From a checkpoint of a small transformer trained on Wikipedia.
Size: 23 layers, MLP 576 SwiGLU, vocabulary 32000, 20.7M parameters.
Architecture: LayerNorm before each block, rotary positions, tied embeddings.
Training: 339M tokens, 5166 steps.
Each number is 50 + 12 x the weight over the matrix's rms, rounded and kept within 0 to 99. Layers, rows and columns count from 0.

# down: layer 20 MLP down (transposed), 576x224, rms 0.176, rows 14-53, columns 0-55
# gate: layer 20 MLP gate, 576x224, rms 0.179, rows 15-54, columns 0-55
# up: layer 20 MLP up, 576x224, rms 0.176, rows 15-54, columns 0-55
down14:36 48 57 48 57 52 69 54 44 51 37 57 43 36 40 55 55 56 55 44 53 28 54 52 45 39 47 58 52 38 57 53 56 46 44 50 63 38 51 41 68 52 43 47 61 37 36 40 54 54 39 22 39 41 34 52
gate15:57 54 60 56 41 41 49 42 57 66 36 46 61 71 40 29 44 51 48 50 55 54 38 54 36 55 45 60 53 31 53 57 61 64 66 67 37 52 66 43 61 59 46 52 49 44 39 46 45 55 54 61 47 56 60 70
up15:41 42 38 54 63 48 29 46 63 26 48 48 52 26 60 67 50 51 42 48 47 62 46 39 55 35 52 58 41 60 46 72 53 41 42 38 46 44 41 60 51 37 50 67 64 29 37 39 46 33 32 41 41 24 58 55
down15:36 53 45 42 44 61 46 57 53 24 64 36 16 63 60 47 27 43 37 47 42 55 46 47 48 20 46 43 50 62 37 39 43 31 60 44 71 46 52 35 41 53 59 62 26 20 46 49 44 46 67 49 45 36 52 26
gate16:68 52 51 37 30 33 53 37 67 43 38 63 48 37 44 45 60 46 59 31 51 46 21 42 43 22 65 87 42 51 31 80 58 48 37 41 53 38 64 51 63 49 55 55 50 47 42 70 76 59 30 27 62 46 30 52
up16:61 65 43 39 52 77 64 51 52 50 43 56 50 48 47 58 52 41 49 23 45 22 26 49 77 34 69 57 58 49 34 48 53 39 38 30 37 39 63 54 54 71 74 42 62 62 47 60 64 44 36 33 50 53 29 38
down16:60 49 50 37 43 67 55 46 48 50 63 65 70 66 48 48 51 56 44 59 33 69 21 46 51 65 48 68 56 76 70 49 58 45 51 45 49 58 60 43 50 38 40 48 47 45 38 46 43 38 52 60 45 48 73 49
gate17:35 46 40 60 54 50 68 47 59 33 54 40 52 49 69 49 62 59 34 48 54 64 47 51 60 48 50 41 70 38 51 49 47 49 71 34 47 54 41 55 45 59 46 59 45 50 80 52 55 55 59 46 44 41 52 57
up17:32 40 65 53 41 29 29 42 35 75 51 42 66 57 44 55 42 51 28 78 44 47 52 43 46 59 47 54 56 52 36 48 44 59 22 60 45 44 33 52 37 69 46 46 55 60 39 31 57 50 44 48 51 75 63 53
down17:61 27 44 43 46 42 31 48 66 62 54 45 45 48 75 51 45 54 61 65 47 44 44 54 28 54 52 41 58 39 42 53 57 53 51 21 38 61 46 53 56 65 45 44 57 72 40 60 57 40 58 41 68 44 60 50
gate18:61 66 39 43 48 44 39 51 73 41 45 59 39 68 61 73 47 52 52 70 54 36 72 30 40 51 41 55 33 47 41 50 45 41 45 43 47 40 34 20 65 40 33 37 37 44 30 62 32 61 45 45 42 65 36 61
up18:49 48 65 33 61 47 59 55 37 35 48 45 49 44 29 67 40 49 48 60 65 51 30 56 61 53 64 43 45 38 42 41 49 47 45 37 30 60 55 55 47 56 33 33 50 39 40 65 67 47 40 44 73 35 71 41
down18:38 57 39 63 76 48 50 61 86 52 60 50 46 30 37 48 39 46 46 59 30 62 56 52 55 34 55 48 42 27 67 51 27 40 47 32 48 66 47 34 52 70 46 64 35 42 49 67 67 45 65 59 54 51 36 48
gate19:61 63 45 72 34 42 60 63 42 55 50 28 48 43 72 43 56 48 44 52 37 38 71 31 56 52 41 53 54 46 52 46 59 56 57 65 70 44 28 50 64 45 36 55 68 41 48 53 60 51 50 32 56 53 48 46
up19:47 64 44 35 48 52 47 42 61 36 52 48 41 37 66 67 27 55 33 52 63 35 44 64 48 36 59 56 64 53 44 56 49 43 50 57 40 47 67 54 62 58 64 47 27 60 45 30 36 55 60 76 33 48 43 52
down19:48 31 52 48 48 52 68 53 59 19 47 60 35 56 53 60 56 45 46 42 60 52 41 63 28 50 63 35 58 41 50 56 67 53 42 43 47 55 45 49 50 56 58 61 43 55 64 64 51 52 52 44 38 42 61 39
gate20:47 57 55 47 38 24 60 48 65 52 47 49 70 75 39 73 35 80 32 62 60 53 39 64 64 62 50 46 43 74 40 52 61 51 45 52 95 42 52 23 66 63 73 24 53 57 44 52 40 64 29 61 41 50 58 70
up20:46 48 64 50 50 46 47 35 50 60 46 63 32 32 50 25 58 64 64 20 65 45 47 43 33 56 62 68 30 39 68 43 63 51 43 30 48 40 50 46 40 48 38 66 53 48 41 38 90 37 63 44 53 56 28 49
down20:61 34 51 43 50 37 38 47 40 55 52 50 68 33 27 68 68 47 35 54 39 43 55 59 48 53 49 51 41 44 48 33 60 53 57 53 47 60 58 49 82 53 42 54 68 51 56 36 53 45 57 41 47 40 47 52
gate21:51 55 48 50 56 30 52 55 35 35 33 40 54 60 52 63 44 37 51 61 54 52 50 46 53 60 46 50 50 46 46 56 61 36 59 37 49 56 50 60 44 53 39 67 37 53 46 53 49 43 52 52 45 44 37 43
up21:32 49 17 56 57 55 58 42 53 56 43 56 38 62 57 48 52 40 37 53 56 67 36 49 65 43 51 56 22 59 53 46 28 64 49 24 61 61 75 55 60 38 54 66 40 50 37 38 49 54 17 45 59 35 62 51
down21:50 49 56 48 50 47 34 50 60 32 61 24 46 59 56 71 36 42 53 55 55 56 64 44 35 62 43 56 56 48 57 54 62 41 42 50 52 55 46 70 33 36 40 58 39 41 69 48 57 32 45 58 51 41 27 57
gate22:44 44 31 38 66 22 50 86 50 57 65 56 44 65 45 59 40 50 58 58 47 40 56 49 38 46 56 46 48 46 44 33 35 46 49 52 49 55 57 32 33 64 57 55 45 16 21 64 47 58 30 26 41 43 49 33
up22:47 25 19 39 53 52 40 48 70 64 34 71 54 47 19 38 36 46 47 47 48 62 71 64 42 67 78 36 68 50 42 44 51 47 66 52 42 47 40 47 56 34 41 28 60 63 31 58 69 31 79 44 52 39 43 26
down22:62 38 38 35 53 60 58 53 43 51 57 65 21 59 76 39 66 40 57 45 37 48 47 36 46 74 31 41 72 41 51 60 52 50 40 50 44 46 58 35 82 64 24 70 40 58 15 16 50 39 35 49 70 66 53 49
gate23:66 41 35 76 42 63 65 48 45 59 30 38 46 57 34 35 44 68 47 49 46 22 38 42 50 67 54 31 60 25 62 31 66 64 44 71 42 41 65 56 58 63 42 39 36 47 68 46 55 35 39 53 67 68 34 39
up23:51 67 28 49 29 86 36 58 22 63 48 70 61 21 31 30 31 28 69 65 40 61 34 34 35 26 32 51 32 09 58 24 47 50 40 55 56 64 49 51 25 46 67 52 47 53 41 30 56 64 30 38 55 39 31 51
down23:23 43 48 43 53 54 35 60 62 60 55 61 34 59 29 50 52 45 55 53 65 66 55 52 31 48 31 40 51 55 67 55 64 47 51 43 49 62 34 74 75 46 65 50 54 61 43 55 49 53 35 43 45 71 32 34
gate24:61 36 42 47 32 47 41 58 61 55 62 40 65 59 31 41 48 48 45 59 52 33 71 40 48 61 49 30 63 32 62 54 52 56 58 74 65 49 76 52 48 38 30 70 28 46 78 43 60 54 50 70 42 48 44 46
up24:49 46 56 38 39 47 55 47 49 61 46 28 38 51 62 81 53 40 47 16 59 38 29 61 69 60 54 53 45 67 48 49 52 46 66 55 59 27 59 54 32 66 58 53 45 27 26 58 62 66 59 75 49 19 62 62
down24:34 47 47 58 40 50 71 44 53 57 41 42 35 61 81 33 48 64 65 66 60 65 39 65 55 49 51 49 47 40 79 43 31 45 36 59 41 47 52 56 42 49 50 35 71 25 53 34 72 42 71 51 56 23 55 55
gate25:43 50 47 26 44 52 67 41 44 56 52 59 49 46 55 55 65 34 53 34 49 47 46 47 46 53 61 50 46 50 22 68 58 44 48 53 29 53 61 69 71 39 32 45 29 69 32 69 38 52 63 44 44 42 53 55
up25:13 47 54 69 48 59 37 53 62 51 49 35 55 55 54 70 38 54 82 43 54 37 69 35 48 42 69 55 39 49 41 29 48 48 39 37 48 37 56 62 49 63 56 67 76 62 51 50 54 42 44 49 33 37 59 44
down25:62 73 48 66 51 41 51 58 43 47 31 61 51 34 78 40 50 59 49 54 54 54 37 58 75 45 36 48 33 32 59 45 67 54 46 62 47 56 51 43 55 63 55 78 44 53 56 32 61 60 45 46 43 46 61 48
gate26:40 61 53 40 35 43 37 44 66 44 71 62 60 57 33 23 53 54 63 52 43 66 55 40 40 66 42 50 44 55 49 60 66 54 48 47 41 42 48 56 59 51 52 35 52 33 34 63 57 33 42 28 50 58 50 55
up26:29 59 45 63 43 62 38 60 54 39 73 59 60 37 37 56 29 67 66 30 61 58 69 36 42 57 52 48 57 42 37 47 34 74 46 35 45 34 66 49 46 49 40 39 49 26 19 55 44 26 49 50 37 59 72 68
down26:64 64 75 58 35 55 49 36 42 55 35 59 53 61 33 47 57 43 61 46 60 32 51 49 20 35 63 47 43 50 39 43 29 58 66 48 65 35 70 48 47 50 40 41 58 67 60 52 53 81 59 50 22 42 61 59
gate27:39 57 59 48 50 60 46 65 48 43 67 42 52 21 60 25 92 26 19 48 56 44 86 26 69 47 69 36 31 42 66 38 48 47 59 57 41 74 39 43 41 50 31 56 25 61 43 44 63 51 41 33 29 61 55 82
up27:39 30 52 56 57 56 41 54 53 45 49 58 37 69 43 54 70 48 66 56 40 66 26 44 36 28 43 46 50 36 43 19 36 49 53 39 47 47 37 39 64 36 64 70 27 56 62 22 58 50 55 37 51 48 55 59
down27:48 50 39 53 71 43 56 64 57 52 58 43 45 54 60 51 42 70 40 56 52 47 53 56 43 53 55 25 53 54 56 29 31 64 36 46 49 52 51 53 35 46 46 68 41 37 37 62 55 56 51 47 50 58 59 56
gate28:54 35 66 61 69 43 28 57 44 47 34 23 48 47 60 46 51 47 63 30 60 67 50 61 48 58 24 46 54 59 38 44 47 37 28 59 57 55 41 68 34 65 50 32 52 53 44 52 56 37 46 39 54 66 54 37
up28:19 63 45 30 47 48 37 45 52 70 30 36 43 45 40 65 48 46 32 43 39 55 40 41 45 49 66 71 62 59 57 52 55 43 42 47 43 39 57 28 39 53 43 32 44 60 46 45 52 41 37 61 46 32 46 52
down28:59 71 60 38 70 65 43 44 42 53 29 50 50 57 17 51 48 60 48 67 54 40 62 56 60 47 71 57 22 59 33 49 65 38 52 62 60 49 43 57 53 47 36 64 33 57 58 48 30 43 33 46 62 58 64 40
gate29:53 44 57 45 71 35 67 36 56 56 33 52 51 53 43 42 44 72 47 48 38 46 51 76 39 42 57 66 65 54 53 48 52 49 54 61 66 30 28 43 36 58 60 58 54 54 53 50 28 45 52 57 43 48 50 58
up29:46 42 66 50 63 35 39 61 48 43 54 62 44 49 67 40 51 61 61 48 44 47 58 45 60 31 31 52 40 57 60 54 57 55 51 58 48 35 40 57 52 48 51 50 46 46 40 55 54 45 49 39 65 32 44 41
down29:44 55 59 41 59 62 51 47 43 42 62 32 63 69 57 39 60 41 58 47 40 44 58 70 52 64 65 42 56 50 39 48 58 44 48 51 39 43 48 58 24 63 47 58 38 56 53 39 31 48 49 56 43 44 70 30
gate30:41 32 57 68 42 41 46 43 31 55 42 66 35 52 40 53 65 40 57 56 42 65 48 42 56 36 55 48 59 49 72 51 54 57 59 45 34 42 59 57 45 63 60 52 74 71 47 52 44 67 47 60 37 46 48 53
up30:47 43 71 50 31 42 59 50 44 41 59 48 55 45 64 56 43 33 27 40 44 65 34 43 55 49 41 43 64 34 58 48 58 61 54 42 42 34 57 65 47 38 37 48 79 88 45 49 48 51 40 57 45 38 54 59
down30:63 43 61 18 55 52 61 65 64 51 47 29 47 43 49 39 51 45 62 50 57 49 43 54 40 51 47 35 34 57 41 54 55 58 40 40 35 52 46 62 57 56 45 60 36 35 39 38 49 54 72 53 54 34 68 29
gate31:46 78 57 50 47 44 54 61 28 59 57 55 52 39 61 50 21 49 31 58 52 54 66 47 39 53 53 51 20 38 57 51 40 69 36 45 43 63 45 71 54 51 45 38 29 40 58 66 52 60 57 43 93 49 35 31
up31:73 48 54 70 59 54 51 45 38 58 47 53 78 71 61 44 58 58 43 44 60 46 59 48 62 60 60 47 49 70 52 52 53 54 81 29 58 51 46 35 53 47 56 56 48 58 39 44 33 42 60 59 34 79 57 74
down31:49 53 47 36 59 43 49 49 71 56 36 45 52 42 31 35 33 36 48 42 54 51 53 31 40 28 76 47 49 51 52 46 63 27 51 58 53 50 40 16 77 58 60 42 37 53 54 37 58 43 41 54 22 43 47 46
gate32:51 62 48 63 18 58 57 52 37 55 32 52 54 14 38 70 75 38 42 49 49 56 36 49 65 59 51 59 40 38 66 31 51 59 49 32 52 49 54 60 45 39 70 23 53 42 51 33 53 62 51 43 38 36 39 54
up32:63 44 45 67 44 38 56 60 54 30 76 41 45 55 51 40 44 55 45 47 32 48 60 49 47 55 58 53 38 51 48 73 60 80 77 50 53 65 17 50 54 49 31 51 45 36 38 58 29 61 60 41 43 43 51 60
down32:59 41 58 51 71 62 41 56 46 47 59 55 60 51 84 61 41 66 40 49 36 57 56 52 46 62 66 32 73 46 58 31 64 61 45 48 45 71 58 33 65 60 61 65 61 52 41 58 55 61 48 38 55 38 60 47
gate33:51 57 57 50 56 47 43 59 56 68 38 47 49 43 49 40 23 63 64 34 44 64 57 56 52 60 77 60 84 38 48 38 38 53 50 62 66 72 44 50 27 29 39 51 35 58 29 36 52 61 67 37 53 51 39 50
up33:67 41 39 43 68 47 61 63 53 46 67 63 43 35 44 52 41 45 45 33 40 46 48 49 43 24 59 30 38 34 24 69 48 59 57 52 39 53 49 54 58 40 47 45 43 47 77 39 56 28 31 61 51 43 61 62
down33:44 71 41 52 62 44 58 39 39 56 45 43 59 53 30 58 49 68 71 69 44 58 58 64 66 56 41 29 48 32 53 48 48 62 50 46 68 53 48 50 49 71 35 52 74 32 52 73 44 13 51 63 60 51 27 58
gate34:40 44 44 42 45 64 55 52 54 47 55 70 47 55 37 61 53 33 46 53 35 53 64 42 42 22 46 44 38 48 43 64 44 36 45 64 59 49 50 32 45 51 48 34 53 69 53 56 57 44 51 57 38 46 56 60
up34:49 28 52 48 59 57 33 46 51 52 47 60 50 44 31 48 44 54 57 60 52 57 26 59 55 40 44 42 49 56 32 51 21 55 42 45 37 47 63 48 55 63 53 67 50 54 46 47 46 56 55 36 46 42 64 40
down34:48 46 47 48 52 64 50 59 45 55 49 61 50 49 39 44 60 65 63 57 67 44 64 53 53 48 40 64 43 46 33 67 62 31 58 42 45 47 40 61 35 52 60 45 65 60 41 47 56 54 75 51 45 44 37 50
gate35:63 53 66 49 58 47 56 39 31 72 41 49 37 51 61 42 53 50 51 46 38 46 53 68 41 43 56 49 53 44 47 47 36 58 53 47 60 48 46 62 55 55 60 36 48 46 64 45 62 43 65 52 52 53 69 46
up35:42 43 64 47 45 56 56 56 47 35 75 49 78 57 59 59 47 48 41 57 48 37 61 50 49 59 43 49 58 52 38 57 34 42 69 66 49 49 36 37 48 41 62 42 60 27 47 59 51 60 53 47 45 56 27 46
down35:76 48 48 58 47 55 36 36 51 63 53 58 32 42 36 53 46 36 50 55 39 57 52 56 38 46 58 46 48 51 64 34 58 66 45 26 52 63 45 49 56 54 48 49 54 50 36 47 52 49 55 61 45 46 61 67
gate36:47 49 51 49 51 48 47 53 47 53 47 52 50 51 48 51 48 47 51 45 49 46 51 47 52 52 50 48 53 51 52 47 49 53 50 47 50 50 53 51 47 51 45 54 51 52 52 53 52 54 49 51 55 52 44 49
up36:48 51 55 51 50 53 54 52 51 48 52 49 48 52 52 48 55 53 50 50 52 54 49 49 46 49 57 52 51 49 51 55 50 50 53 51 50 48 49 53 51 53 53 48 50 50 49 46 47 47 49 49 43 49 51 49
down36:53 46 56 48 56 50 49 50 51 52 49 48 53 47 46 48 52 48 49 47 46 50 51 51 52 44 50 45 49 50 51 51 55 48 45 49 48 47 48 54 53 50 49 52 48 45 52 50 52 51 55 50 53 49 47 47
gate37:34 44 55 30 53 36 49 49 55 69 50 52 40 48 37 43 69 44 51 58 46 48 47 52 45 36 63 65 71 50 60 61 40 54 53 62 41 39 46 49 37 52 59 64 63 60 58 35 54 48 27 59 46 55 40 55
up37:48 70 29 51 63 52 58 38 70 54 45 48 25 75 47 67 47 58 56 44 40 31 54 51 49 46 52 51 52 52 45 64 49 45 42 56 43 45 49 26 53 51 54 39 54 62 47 59 41 63 48 58 54 48 53 59
down37:42 53 57 62 55 42 50 39 61 56 77 34 45 38 74 50 44 44 41 51 41 29 47 41 51 41 61 47 58 57 52 75 59 57 39 54 53 43 34 52 59 70 60 43 55 58 59 59 45 58 52 47 37 45 28 54
gate38:56 45 37 51 49 45 54 57 43 31 34 10 62 42 43 44 21 48 38 38 56 42 33 73 39 53 26 67 67 56 52 43 52 61 53 19 50 61 33 51 31 50 29 31 64 66 69 39 58 56 65 35 62 78 43 21
up38:35 58 46 47 61 73 32 48 70 23 41 44 52 43 45 52 52 41 39 40 56 62 44 65 56 54 43 41 69 48 30 56 50 48 42 58 51 55 65 39 60 68 51 41 68 56 68 43 55 48 51 57 62 44 41 29
down38:59 59 71 30 65 50 48 52 18 49 56 54 63 35 63 30 73 53 38 37 46 57 53 56 54 44 29 49 56 26 53 44 50 43 65 44 31 36 51 47 57 50 26 62 53 66 65 42 64 27 52 72 49 59 62 38
gate39:41 29 67 99 37 31 43 35 36 26 46 66 49 59 32 34 74 41 48 48 10 49 45 47 60 30 29 61 52 53 26 46 61 71 46 44 43 56 34 39 49 63 29 31 61 32 44 53 70 61 41 60 39 42 46 40
up39:51 55 10 47 60 49 31 64 77 58 28 56 44 55 36 56 37 21 57 42 65 55 41 69 71 72 53 30 53 32 48 36 67 51 59 71 46 47 34 52 33 72 46 36 13 74 36 53 63 84 46 48 68 72 39 59
down39:64 65 39 49 48 48 59 59 41 58 37 54 58 55 52 47 46 68 49 54 48 50 57 48 27 62 31 51 44 57 71 38 52 50 47 48 51 55 57 47 50 66 43 42 55 42 69 25 46 47 61 34 64 44 59 56
gate40:61 33 61 25 55 57 65 60 45 47 62 56 50 26 53 53 70 42 46 50 66 61 62 48 45 65 52 83 82 46 40 11 67 57 38 27 70 64 36 60 31 50 29 51 62 42 36 52 43 47 36 42 62 54 57 48
up40:48 48 45 35 41 23 50 57 53 62 65 76 52 32 62 51 54 32 44 69 39 52 61 40 47 78 55 59 31 55 42 63 48 48 49 42 74 48 49 40 42 49 40 46 40 37 57 65 56 55 40 61 47 49 65 51
down40:59 65 55 41 48 51 51 54 34 44 63 70 47 54 56 59 51 53 50 54 66 40 51 66 62 28 40 23 56 67 40 47 37 43 81 41 52 39 31 37 41 63 40 45 26 58 70 39 47 50 56 30 31 37 58 59
gate41:58 48 62 34 46 45 36 57 62 73 53 62 30 51 40 38 56 37 50 65 42 50 57 76 68 69 46 65 64 54 42 47 69 60 58 53 40 38 68 46 17 43 45 41 55 49 58 65 35 45 37 66 51 71 19 70
up41:30 61 38 42 62 46 62 53 60 27 61 55 40 35 52 61 53 57 62 46 72 50 39 33 38 38 28 29 30 44 38 66 32 16 42 52 63 89 20 63 42 59 55 53 49 65 65 43 56 62 42 66 51 40 68 41
down41:65 26 51 58 56 65 68 43 74 47 41 67 58 51 48 30 48 56 54 53 44 27 75 86 59 70 73 59 59 45 45 32 89 77 52 75 50 32 47 37 32 41 67 52 52 64 41 48 71 56 62 29 26 58 57 63
gate42:21 29 44 35 42 31 16 44 33 54 28 42 73 35 14 50 65 62 58 51 40 57 39 25 52 46 32 58 57 50 54 64 62 48 46 49 32 70 62 51 56 46 67 61 49 52 55 51 83 41 56 29 48 45 65 43
up42:40 19 80 49 42 58 48 42 49 54 56 35 41 70 50 74 57 44 60 60 46 62 43 47 53 45 71 61 54 37 59 42 57 65 54 33 33 46 78 19 57 30 53 61 49 81 49 53 60 28 29 23 68 34 65 60
down42:25 45 48 59 41 42 38 57 37 53 38 56 82 50 59 59 79 46 41 58 56 72 45 73 25 54 42 33 53 25 62 49 47 33 47 42 49 60 53 58 38 52 62 85 63 59 45 39 60 38 39 54 58 59 62 62
gate43:47 39 64 72 38 66 45 51 50 54 56 33 33 44 56 30 51 29 41 39 48 59 67 39 82 49 47 41 51 47 65 65 52 60 49 53 64 37 37 83 83 26 43 21 62 19 49 48 80 59 61 48 29 49 51 65
up43:49 77 19 61 56 51 39 49 40 41 65 40 32 31 18 54 53 74 60 50 48 58 46 58 51 54 43 70 55 60 43 44 49 48 39 51 37 49 39 39 49 44 52 57 41 69 39 65 44 41 33 30 53 44 62 35
down43:39 60 39 53 67 49 48 56 27 49 49 63 56 44 49 48 33 25 49 45 50 26 55 70 52 40 54 52 44 42 67 50 47 36 58 45 49 64 49 50 47 37 47 36 43 37 47 40 53 37 58 41 55 47 47 45
gate44:54 20 62 12 48 56 63 32 75 39 50 68 60 60 55 37 64 46 60 63 60 72 42 78 53 60 66 72 64 57 60 56 39 49 63 53 43 49 47 68 45 45 52 68 50 51 49 61 39 55 31 59 53 41 61 33
up44:56 14 64 36 50 31 32 51 44 44 66 52 52 47 60 57 52 34 60 39 50 68 42 64 39 50 66 28 74 63 51 51 51 35 61 45 36 47 50 69 54 63 58 40 44 37 67 51 33 52 68 34 57 41 24 41
down44:52 63 36 37 24 39 52 69 55 51 32 27 47 44 25 40 36 63 53 67 66 65 48 46 48 37 62 63 69 73 58 38 55 48 51 60 52 45 31 37 59 46 60 55 41 46 67 43 37 65 47 40 63 45 63 40
gate45:53 49 52 49 59 42 42 36 45 57 43 43 51 49 52 55 37 27 48 60 51 42 67 62 40 47 47 36 40 66 42 62 37 52 51 33 56 33 34 56 32 51 37 79 53 32 43 54 46 49 47 51 64 64 32 38
up45:57 48 43 41 46 41 45 59 49 56 47 48 50 45 50 50 40 31 49 61 49 34 63 45 45 44 54 48 38 63 37 56 40 38 43 38 50 31 27 57 41 31 46 69 61 42 50 47 44 54 53 48 46 63 50 36
down45:51 53 47 40 70 44 54 48 39 61 48 48 59 57 48 31 52 51 49 66 49 48 57 35 65 39 48 56 44 65 42 55 35 60 45 39 45 50 50 42 65 30 40 43 68 53 57 57 52 06 56 36 51 46 40 35
gate46:69 51 46 54 43 71 35 79 60 54 43 67 45 36 54 72 73 70 42 40 49 33 46 39 57 76 62 56 49 53 38 39 48 52 61 48 41 50 47 47 49 70 48 47 40 59 44 68 60 38 44 55 58 44 33 56
up46:60 50 59 49 41 29 58 46 37 35 56 27 61 40 43 43 44 42 55 63 49 49 58 34 45 52 47 44 29 61 40 38 48 63 50 46 47 72 42 31 23 30 52 70 60 49 45 33 46 56 60 75 53 53 61 56
down46:28 63 57 50 54 66 53 59 61 70 71 49 55 52 53 26 47 63 58 46 70 55 80 44 33 44 59 60 27 51 57 50 50 53 45 28 43 48 50 42 64 39 69 72 53 26 42 36 48 69 63 56 39 33 56 50
gate47:65 62 55 68 46 49 43 33 51 37 31 56 41 50 49 64 42 53 63 32 48 62 52 60 47 65 55 45 55 59 25 31 52 57 59 62 48 52 49 48 46 68 47 44 55 55 55 42 47 44 66 57 55 57 56 62
up47:73 47 59 54 50 62 59 53 38 51 35 55 42 50 42 58 43 58 39 52 61 50 59 52 44 40 29 51 48 36 69 56 59 66 11 44 37 47 61 50 57 41 33 66 52 62 70 38 56 52 59 48 42 45 46 50
down47:51 42 48 40 41 53 25 73 63 62 35 40 53 52 52 45 56 73 54 62 49 49 38 54 64 54 59 43 45 48 41 31 39 38 74 51 52 40 61 50 61 49 47 40 57 31 44 50 39 45 49 53 42 48 48 62
gate48:52 31 55 55 55 49 57 61 48 38 55 43 62 58 51 60 42 65 45 40 52 40 43 40 62 84 45 56 56 60 66 59 53 55 40 63 44 86 66 48 76 33 59 67 41 40 51 60 64 36 52 59 47 48 55 52
up48:39 63 65 55 54 42 47 46 54 55 51 50 23 36 42 45 50 52 61 55 62 47 63 48 45 45 33 59 56 57 44 62 37 54 55 43 42 07 47 53 55 55 52 53 51 53 45 49 50 57 44 63 54 45 47 38
down48:42 42 59 44 51 29 70 64 60 23 53 48 42 59 71 59 53 54 41 38 32 46 37 53 41 58 66 56 61 52 55 60 37 51 58 60 34 53 63 32 47 64 69 59 41 42 50 65 64 55 53 54 68 60 27 74
gate49:37 63 45 55 35 51 43 49 63 39 56 54 34 55 68 48 52 59 48 58 35 55 59 51 57 47 46 49 42 50 36 52 53 48 41 52 45 45 54 54 46 63 55 54 46 48 54 56 48 50 37 53 53 82 61 40
up49:34 47 51 56 50 49 46 54 61 56 61 39 52 46 50 52 59 62 44 42 49 45 40 55 40 49 61 38 62 54 61 63 41 32 46 48 45 60 55 35 66 46 57 47 55 42 37 52 49 48 44 46 52 53 45 50
down49:49 44 44 46 55 52 42 51 44 46 49 61 52 36 41 51 37 55 54 54 47 49 63 46 31 44 39 55 53 60 40 53 57 78 61 60 50 67 55 43 49 41 38 55 41 60 55 67 59 58 47 38 60 57 64 59
gate50:65 69 57 62 38 40 48 62 36 63 58 50 52 63 49 45 49 41 42 75 37 29 77 59 46 47 64 61 50 53 41 36 45 27 67 52 35 41 27 62 48 57 51 36 55 39 42 42 64 55 37 47 42 34 53 42
up50:46 60 29 45 66 35 50 39 39 32 49 27 46 41 44 55 45 60 59 52 61 75 27 50 40 52 32 76 35 56 80 63 52 68 55 34 63 63 68 48 51 28 40 57 49 56 62 52 39 36 41 59 51 44 50 36
down50:53 38 47 41 34 52 54 71 52 41 70 68 55 55 56 51 77 53 51 68 52 50 48 65 57 58 42 48 32 54 38 39 45 53 52 61 54 38 47 52 52 56 53 56 66 68 42 34 55 56 64 56 64 51 51 75
gate51:59 39 48 40 49 46 42 34 67 50 81 49 63 49 56 30 43 47 36 62 33 49 47 42 74 60 58 56 70 60 49 53 68 51 46 55 28 48 49 65 62 48 40 44 62 62 79 34 45 50 50 74 41 58 49 15
up51:48 64 79 62 29 54 43 43 46 52 72 13 47 59 51 55 27 45 69 47 62 40 45 58 69 57 55 48 54 59 70 48 51 49 79 46 45 76 22 36 40 43 38 39 66 70 76 33 55 50 43 39 52 70 40 40
down51:46 49 42 56 29 33 41 61 46 49 47 64 49 49 57 48 31 36 18 61 50 41 44 42 39 26 45 55 54 47 26 41 47 47 46 53 61 41 52 75 34 44 55 49 63 79 34 59 71 61 51 50 50 61 57 39
gate52:65 54 55 57 50 32 46 53 63 47 37 44 55 54 59 62 50 36 50 65 32 24 50 40 53 37 47 33 54 51 59 73 45 61 45 43 53 49 56 65 55 44 59 49 46 44 68 46 30 63 53 42 49 31 70 44
up52:59 41 39 38 25 56 74 72 49 26 54 47 53 32 41 51 48 65 55 49 54 60 46 60 47 40 47 73 18 26 52 57 61 31 76 63 59 59 53 48 41 54 28 47 59 61 53 50 63 41 45 49 55 55 50 38
down52:41 36 45 62 64 56 64 38 55 52 52 41 32 44 41 41 50 49 44 40 48 52 56 51 50 51 42 55 39 64 62 58 42 47 59 51 38 41 45 49 78 30 56 48 40 46 57 43 51 53 35 28 46 58 55 23
gate53:54 41 42 49 68 40 54 50 39 50 48 66 36 47 42 45 63 43 36 51 34 50 49 28 46 65 48 33 45 59 79 50 48 58 45 26 70 40 24 42 62 48 47 35 49 65 73 23 58 57 48 67 40 62 67 51
up53:36 59 63 51 52 30 43 47 35 40 56 37 43 54 31 33 56 33 70 45 46 74 48 32 70 55 43 46 68 23 52 55 60 48 29 64 45 56 36 48 43 36 33 61 27 43 26 72 80 54 57 49 64 71 51 76
down53:54 34 76 53 50 35 40 21 58 69 40 35 48 42 51 42 71 67 60 66 71 27 32 45 59 37 32 51 49 52 37 40 57 42 46 64 48 66 52 73 42 35 46 53 47 67 47 39 34 39 51 39 35 61 39 60
gate54:54 49 40 43 42 53 26 66 55 49 51 40 35 47 57 57 58 64 35 75 59 45 57 40 47 30 37 66 53 64 44 50 30 72 67 42 35 46 62 44 46 31 39 67 49 60 42 41 74 51 53 42 64 52 56 72
up54:52 24 55 53 39 32 39 41 52 63 44 56 33 53 65 44 31 49 49 42 35 55 43 57 54 26 52 48 49 27 35 29 57 54 61 31 39 28 51 72 74 26 43 68 36 60 52 36 58 53 53 29 46 61 50 61